Weights of a small transformer language model.
Architecture: LayerNorm before each block, no biases in attention or MLP, tied embeddings.
Training: a variant of Muon for these matrices, 6877 steps.
Each number is 200 + 40 x the weight over its row's rms, rounded and kept within 0 to 999. Layers, rows and columns count from 0. The size before them is the row's rms in percent of the matrix's.

# up: layer 10 MLP up, 1536x256, rms 0.165, rows 274-286, columns 0-127
# down: layer 10 MLP down (transposed), 1536x256, rms 0.105, rows 274-285, columns 0-127
up274,100,230,154,192,215,184,197,183,184,180,177,230,176,204,258,239,164,152,161,142,212,196,200,220,208,179,142,198,235,249,183,181,227,148,186,153,169,211,243,182,236,205,223,186,221,238,171,124,187,216,185,223,193,169,208,207,245,234,220,188,189,204,247,164,179,168,232,259,191,216,245,230,196,205,159,239,170,139,262,137,185,172,211,238,207,168,222,138,220,177,226,272,216,173,232,212,251,132,230,132,191,118,166,117,168,246,221,194,154,132,251,228,281,174,167,198,143,156,141,220,100,200,253,211,182,156,204,188,191
down274,099,254,188,191,245,214,158,228,170,163,245,224,187,269,138,183,243,145,302,252,200,214,124,188,173,185,146,237,216,219,154,217,171,172,156,190,192,127,199,215,294,188,162,147,165,181,272,202,177,237,172,238,181,178,203,179,206,156,235,294,195,159,145,244,202,151,243,213,121,186,171,144,230,274,195,194,194,111,181,229,215,230,135,215,139,189,115,196,214,209,137,206,241,214,167,249,171,205,150,184,138,162,201,176,196,216,184,258,180,229,224,161,212,229,100,207,142,244,202,178,154,185,225,238,213,165,224,188,227
up275,103,186,189,230,158,209,199,127,180,248,151,149,207,232,210,144,240,198,213,201,200,322,180,256,211,207,287,184,204,262,155,219,150,241,235,248,232,155,251,173,271,147,152,169,205,184,221,257,241,171,214,192,236,279,213,268,97,216,166,131,188,183,225,192,148,224,232,242,205,197,208,229,197,136,172,199,181,256,175,163,124,238,177,229,228,162,97,286,163,182,206,145,173,245,243,253,223,213,185,178,173,193,103,124,208,228,194,222,219,184,248,237,131,185,214,192,203,244,244,181,213,176,163,223,203,194,146,259,222
down275,098,236,241,224,235,187,225,194,168,204,246,132,194,251,197,157,180,196,208,143,245,124,197,289,160,208,252,187,222,192,291,132,206,184,188,193,201,216,182,215,212,308,193,200,216,293,209,227,195,118,273,208,261,199,234,141,215,220,185,221,224,137,212,214,208,231,197,121,194,62,222,186,270,180,238,182,194,155,188,231,230,153,197,227,178,255,171,208,216,181,177,189,151,123,177,248,145,212,148,208,245,210,211,180,232,227,157,248,218,132,165,184,248,186,170,176,179,213,197,269,251,167,112,229,227,241,234,211,246
up276,096,130,220,108,201,258,221,223,244,207,158,166,246,107,178,221,236,218,210,179,212,196,224,206,223,235,161,125,218,197,201,278,226,233,133,159,231,239,214,185,165,241,195,180,225,210,191,169,173,186,247,168,215,260,205,318,225,192,174,234,201,187,240,166,215,138,135,173,220,214,171,158,232,182,232,212,245,179,210,167,231,252,305,192,208,229,127,205,187,220,151,168,196,272,159,199,100,231,170,155,215,157,169,191,234,155,204,226,245,131,209,191,259,242,275,189,228,227,252,167,160,214,176,249,180,167,237,241,188
down276,092,255,227,208,194,169,191,262,256,204,240,262,122,221,249,152,169,183,164,226,296,191,173,178,158,127,207,217,183,190,234,194,226,169,258,225,247,131,180,270,221,197,184,221,169,205,292,235,118,216,257,217,181,169,138,164,221,239,197,210,188,206,221,189,194,165,238,206,120,160,210,162,227,190,177,177,177,205,145,267,166,197,137,214,204,244,199,161,244,196,212,191,115,180,206,167,135,145,250,247,161,207,157,271,109,223,204,133,162,241,174,220,228,147,164,241,217,203,210,228,195,249,206,133,150,236,199,243,276
up277,103,209,170,233,184,228,143,134,192,136,185,154,214,170,208,191,188,191,192,273,91,239,216,170,252,201,195,221,156,173,220,169,132,210,232,236,183,177,171,168,176,263,262,224,233,168,165,147,250,164,243,198,182,235,312,184,245,211,236,187,143,141,198,229,222,177,135,182,116,194,199,178,175,143,149,160,252,243,161,252,155,208,223,162,233,206,224,195,190,145,237,239,236,235,245,250,194,226,235,230,206,257,160,157,130,171,183,217,229,263,190,153,223,155,113,138,240,235,193,140,127,250,212,222,223,233,282,206,179
down277,095,137,249,231,168,184,168,199,176,259,251,205,160,237,199,162,176,219,204,197,222,231,243,137,130,231,182,222,196,209,226,184,202,169,214,192,244,229,226,268,200,225,251,174,221,183,214,174,217,180,181,233,245,186,221,195,196,109,139,174,219,249,206,222,213,189,240,184,226,164,238,136,173,137,266,116,195,207,173,172,239,189,164,220,185,227,255,97,192,266,213,119,216,214,236,166,173,222,195,150,284,179,194,249,171,256,245,212,240,176,239,271,261,215,196,248,182,140,271,233,288,189,221,207,237,150,114,227,196
up278,098,169,203,186,186,150,161,223,144,185,158,232,224,193,294,211,208,206,225,278,179,155,182,168,162,145,192,151,225,271,226,105,222,202,164,264,201,195,209,221,260,194,216,225,180,237,196,196,180,233,225,148,247,209,172,191,223,191,222,244,215,202,123,293,176,200,241,229,185,150,191,190,182,259,211,236,238,240,187,199,177,177,275,252,195,240,224,204,178,160,163,237,172,173,205,209,170,179,243,219,165,182,192,261,210,188,218,141,157,254,203,153,215,273,158,219,305,220,276,226,248,214,189,146,212,158,180,168,196
down278,094,214,215,233,144,171,216,179,205,159,217,135,121,158,229,204,233,297,198,113,220,184,154,275,225,177,264,259,190,282,145,276,148,178,174,145,234,172,142,263,236,192,234,277,175,183,157,186,185,230,208,208,189,216,214,209,211,252,152,149,133,264,152,220,186,197,175,161,191,257,241,196,230,223,232,286,187,237,189,146,299,174,230,175,162,164,195,261,234,236,212,180,198,216,122,250,226,193,180,265,199,208,179,219,220,208,186,150,230,170,224,139,178,227,249,205,127,103,148,170,242,227,239,213,207,266,179,206,204
up279,101,155,242,251,215,293,193,203,163,170,257,254,117,157,154,220,215,220,176,140,189,187,199,277,148,227,178,263,219,188,207,161,228,180,136,188,201,178,260,169,281,194,204,196,149,204,205,117,236,276,195,158,203,231,236,198,301,215,235,134,219,157,240,178,219,159,149,179,151,270,187,184,185,290,214,220,176,210,223,185,164,200,199,206,214,257,242,199,216,214,187,193,237,221,205,204,214,250,164,165,164,122,265,121,180,150,258,230,252,213,175,116,219,224,225,178,263,215,249,162,213,249,138,168,249,193,184,246,195
down279,101,234,226,167,236,160,142,172,156,229,150,204,170,200,172,142,290,186,197,242,209,272,255,204,219,260,174,174,244,158,162,224,231,195,183,179,168,180,215,216,222,242,203,139,219,206,153,179,157,156,190,240,170,241,179,172,203,227,146,250,187,194,160,208,188,169,129,174,222,116,233,231,161,156,217,216,280,294,167,209,249,235,244,177,220,35,158,214,235,184,149,182,213,152,225,144,208,154,204,260,200,240,198,222,253,231,156,232,201,171,172,235,141,203,216,216,190,232,218,177,144,183,197,193,254,134,266,137,186
up280,100,196,188,209,220,223,199,149,153,237,144,99,237,239,140,230,126,238,226,232,150,238,173,158,196,225,143,183,183,212,175,243,181,209,255,192,152,185,257,196,179,149,244,208,156,199,223,206,180,253,196,217,258,246,189,201,195,186,238,183,133,229,189,202,192,273,176,189,175,239,189,222,230,231,203,226,197,171,155,200,142,277,156,141,267,156,214,211,201,244,183,243,148,132,270,164,258,256,213,212,144,205,227,134,269,193,202,217,169,172,199,104,213,267,221,231,267,161,307,192,255,176,159,252,148,203,139,245,208
down280,103,203,177,239,121,185,196,209,272,263,148,201,193,186,189,279,125,230,261,185,192,150,163,221,175,117,238,160,125,281,178,183,208,247,242,249,196,283,220,199,147,128,198,230,139,224,301,202,237,191,219,115,226,192,268,182,162,274,161,212,149,197,201,189,210,205,172,214,201,224,305,177,152,215,186,181,192,210,182,186,198,146,235,167,232,241,188,112,188,231,219,245,188,217,237,181,139,216,176,254,218,229,230,181,188,185,214,213,279,159,171,240,175,247,260,177,218,156,125,242,191,225,209,206,185,182,251,166,195
up281,093,237,130,178,137,261,196,228,175,182,194,279,198,204,164,125,187,222,194,202,190,194,162,235,253,264,239,206,169,178,195,244,159,255,188,165,190,250,205,210,227,128,143,166,188,280,221,244,225,191,246,166,213,129,242,183,162,152,256,237,189,193,180,143,237,189,160,192,170,216,168,208,308,225,168,277,142,133,204,201,211,166,280,164,216,197,248,188,168,202,207,189,214,209,170,187,208,214,178,219,143,250,193,194,151,234,194,186,205,168,205,150,167,194,167,225,112,146,211,185,260,201,197,250,146,227,280,178,193
down281,091,204,307,204,202,202,249,168,224,210,238,173,222,191,162,269,214,214,242,265,160,211,240,222,149,192,177,131,168,206,133,179,201,164,202,247,136,187,184,233,220,245,136,278,179,174,219,213,188,238,168,272,182,211,151,265,175,235,296,142,171,114,187,206,138,164,242,199,188,231,190,232,252,134,220,174,273,193,192,182,187,169,196,255,178,233,210,237,172,236,218,199,193,155,177,248,243,200,244,261,203,159,179,243,183,200,222,264,204,238,247,163,205,144,254,157,175,222,246,275,197,265,188,163,177,193,173,211,177
up282,107,201,200,205,192,151,219,200,212,106,290,142,216,196,228,232,161,199,197,206,224,217,232,238,202,218,233,202,179,166,173,243,151,247,178,201,186,156,167,206,192,184,117,192,183,180,159,158,162,238,210,172,255,203,144,195,201,303,178,210,218,206,214,204,216,278,193,205,223,188,188,173,254,185,254,198,176,161,172,227,236,162,219,184,215,172,243,186,187,227,221,154,199,147,209,189,258,194,204,133,139,236,179,190,236,231,169,240,217,219,148,222,172,159,215,155,214,170,188,119,265,230,93,251,224,215,185,274,261
down282,107,276,232,157,239,211,181,201,190,199,203,176,136,134,193,224,193,261,200,158,215,136,222,212,205,175,194,214,186,131,114,175,212,158,143,168,117,158,294,200,202,224,194,233,250,221,234,181,176,146,230,130,208,159,173,184,221,229,237,206,158,229,164,217,146,148,160,208,225,196,195,328,176,243,294,214,231,162,216,234,190,179,196,163,136,241,352,204,117,260,192,236,159,158,145,221,137,261,125,229,239,190,222,187,228,162,200,185,222,150,223,173,237,146,196,180,227,211,106,202,208,207,202,157,267,168,211,132,201
up283,095,271,196,209,226,248,206,239,203,165,144,168,268,179,170,179,153,292,188,201,217,154,213,230,199,210,161,246,182,220,166,222,191,146,148,168,144,196,187,216,208,212,210,122,235,237,347,149,192,249,260,194,154,203,240,230,164,222,195,172,140,260,289,197,215,202,233,205,181,164,188,118,177,196,236,268,203,220,224,209,189,232,120,231,227,207,197,214,286,205,310,221,177,173,175,152,190,211,146,200,250,168,206,202,199,210,142,176,170,195,162,219,168,173,187,200,208,173,224,178,197,208,181,209,184,176,174,209,273
down283,098,227,216,278,171,183,194,143,178,238,219,160,108,167,188,220,204,180,174,215,192,223,217,189,172,224,113,225,153,152,227,208,221,246,233,231,266,136,172,191,288,221,207,235,191,177,152,187,202,264,132,219,235,186,174,245,215,164,128,195,178,197,184,167,255,147,159,193,219,184,277,187,188,169,177,165,181,192,184,203,254,131,203,257,175,268,281,188,233,166,168,216,132,236,192,197,262,241,215,169,183,199,215,214,245,261,215,238,170,193,158,237,243,252,194,138,246,120,228,163,164,212,179,159,131,265,154,244,218
up284,103,198,147,186,198,114,220,264,193,263,231,167,255,204,167,198,185,248,206,177,154,156,272,226,123,109,195,240,231,178,188,218,214,228,190,179,161,227,163,189,194,216,236,218,253,273,207,158,171,225,240,171,235,193,164,202,142,208,248,138,198,172,214,129,251,262,195,241,172,45,240,204,184,225,217,262,184,201,191,234,201,175,162,182,163,187,178,165,163,160,238,233,207,161,180,181,238,249,205,205,254,171,167,249,154,238,237,212,160,249,182,293,201,178,191,173,93,179,183,207,241,174,172,272,159,225,176,135,187
down284,105,207,161,160,162,213,279,185,209,137,272,216,232,165,193,253,208,223,176,184,180,261,225,132,209,184,139,190,202,189,214,215,223,204,186,198,215,215,257,221,193,228,211,172,194,222,189,170,294,212,212,155,199,211,199,141,178,237,139,152,208,142,225,280,264,317,183,174,258,208,178,221,203,247,265,185,258,206,204,235,259,230,193,165,234,164,230,185,156,230,247,195,151,227,158,195,146,164,188,180,269,144,291,166,217,207,229,213,192,154,211,191,200,204,205,183,193,199,156,156,209,267,218,190,252,226,129,200,202
up285,089,208,218,244,145,180,199,145,199,190,210,265,156,224,189,154,191,234,228,251,292,210,193,244,160,85,196,153,211,218,249,242,243,208,147,203,176,185,70,192,156,234,274,288,165,239,202,134,228,199,201,169,108,241,208,185,182,206,216,189,168,226,231,168,240,139,95,202,181,162,184,207,249,213,285,178,278,227,198,136,214,251,309,186,212,294,173,187,140,214,214,213,197,246,229,207,254,234,119,223,157,221,241,255,217,187,210,227,102,228,269,108,212,202,191,185,179,133,210,216,195,174,151,226,209,183,223,237,224
down285,091,192,175,148,245,182,188,192,179,235,181,165,212,164,178,218,90,230,178,149,49,175,220,187,268,259,287,198,242,147,173,226,246,178,244,225,192,261,307,137,216,209,249,193,238,136,185,233,217,152,176,226,232,194,272,179,239,229,163,151,239,225,288,231,205,249,254,224,234,225,260,191,154,252,184,261,141,253,241,184,180,208,198,198,153,162,246,151,217,195,211,183,186,140,197,215,231,161,192,185,149,73,164,201,193,206,202,172,241,176,187,247,200,226,201,189,201,225,227,157,109,160,217,257,175,197,184,219,198
up286,099,141,200,237,164,161,242,251,201,212,170,183,165,159,160,251,231,236,236,167,154,182,170,137,192,154,168,140,202,188,114,153,197,177,190,183,161,194,226,162,226,140,172,163,195,264,175,133,162,182,232,181,210,180,197,219,208,237,221,162,227,159,170,133,216,242,211,218,220,235,271,225,198,202,227,276,173,148,185,199,229,271,233,201,197,218,219,185,218,210,138,258,180,206,217,203,154,278,181,161,164,217,166,223,191,260,86,165,278,281,216,203,237,177,260,230,238,188,199,279,233,166,175,193,206,161,81,249,273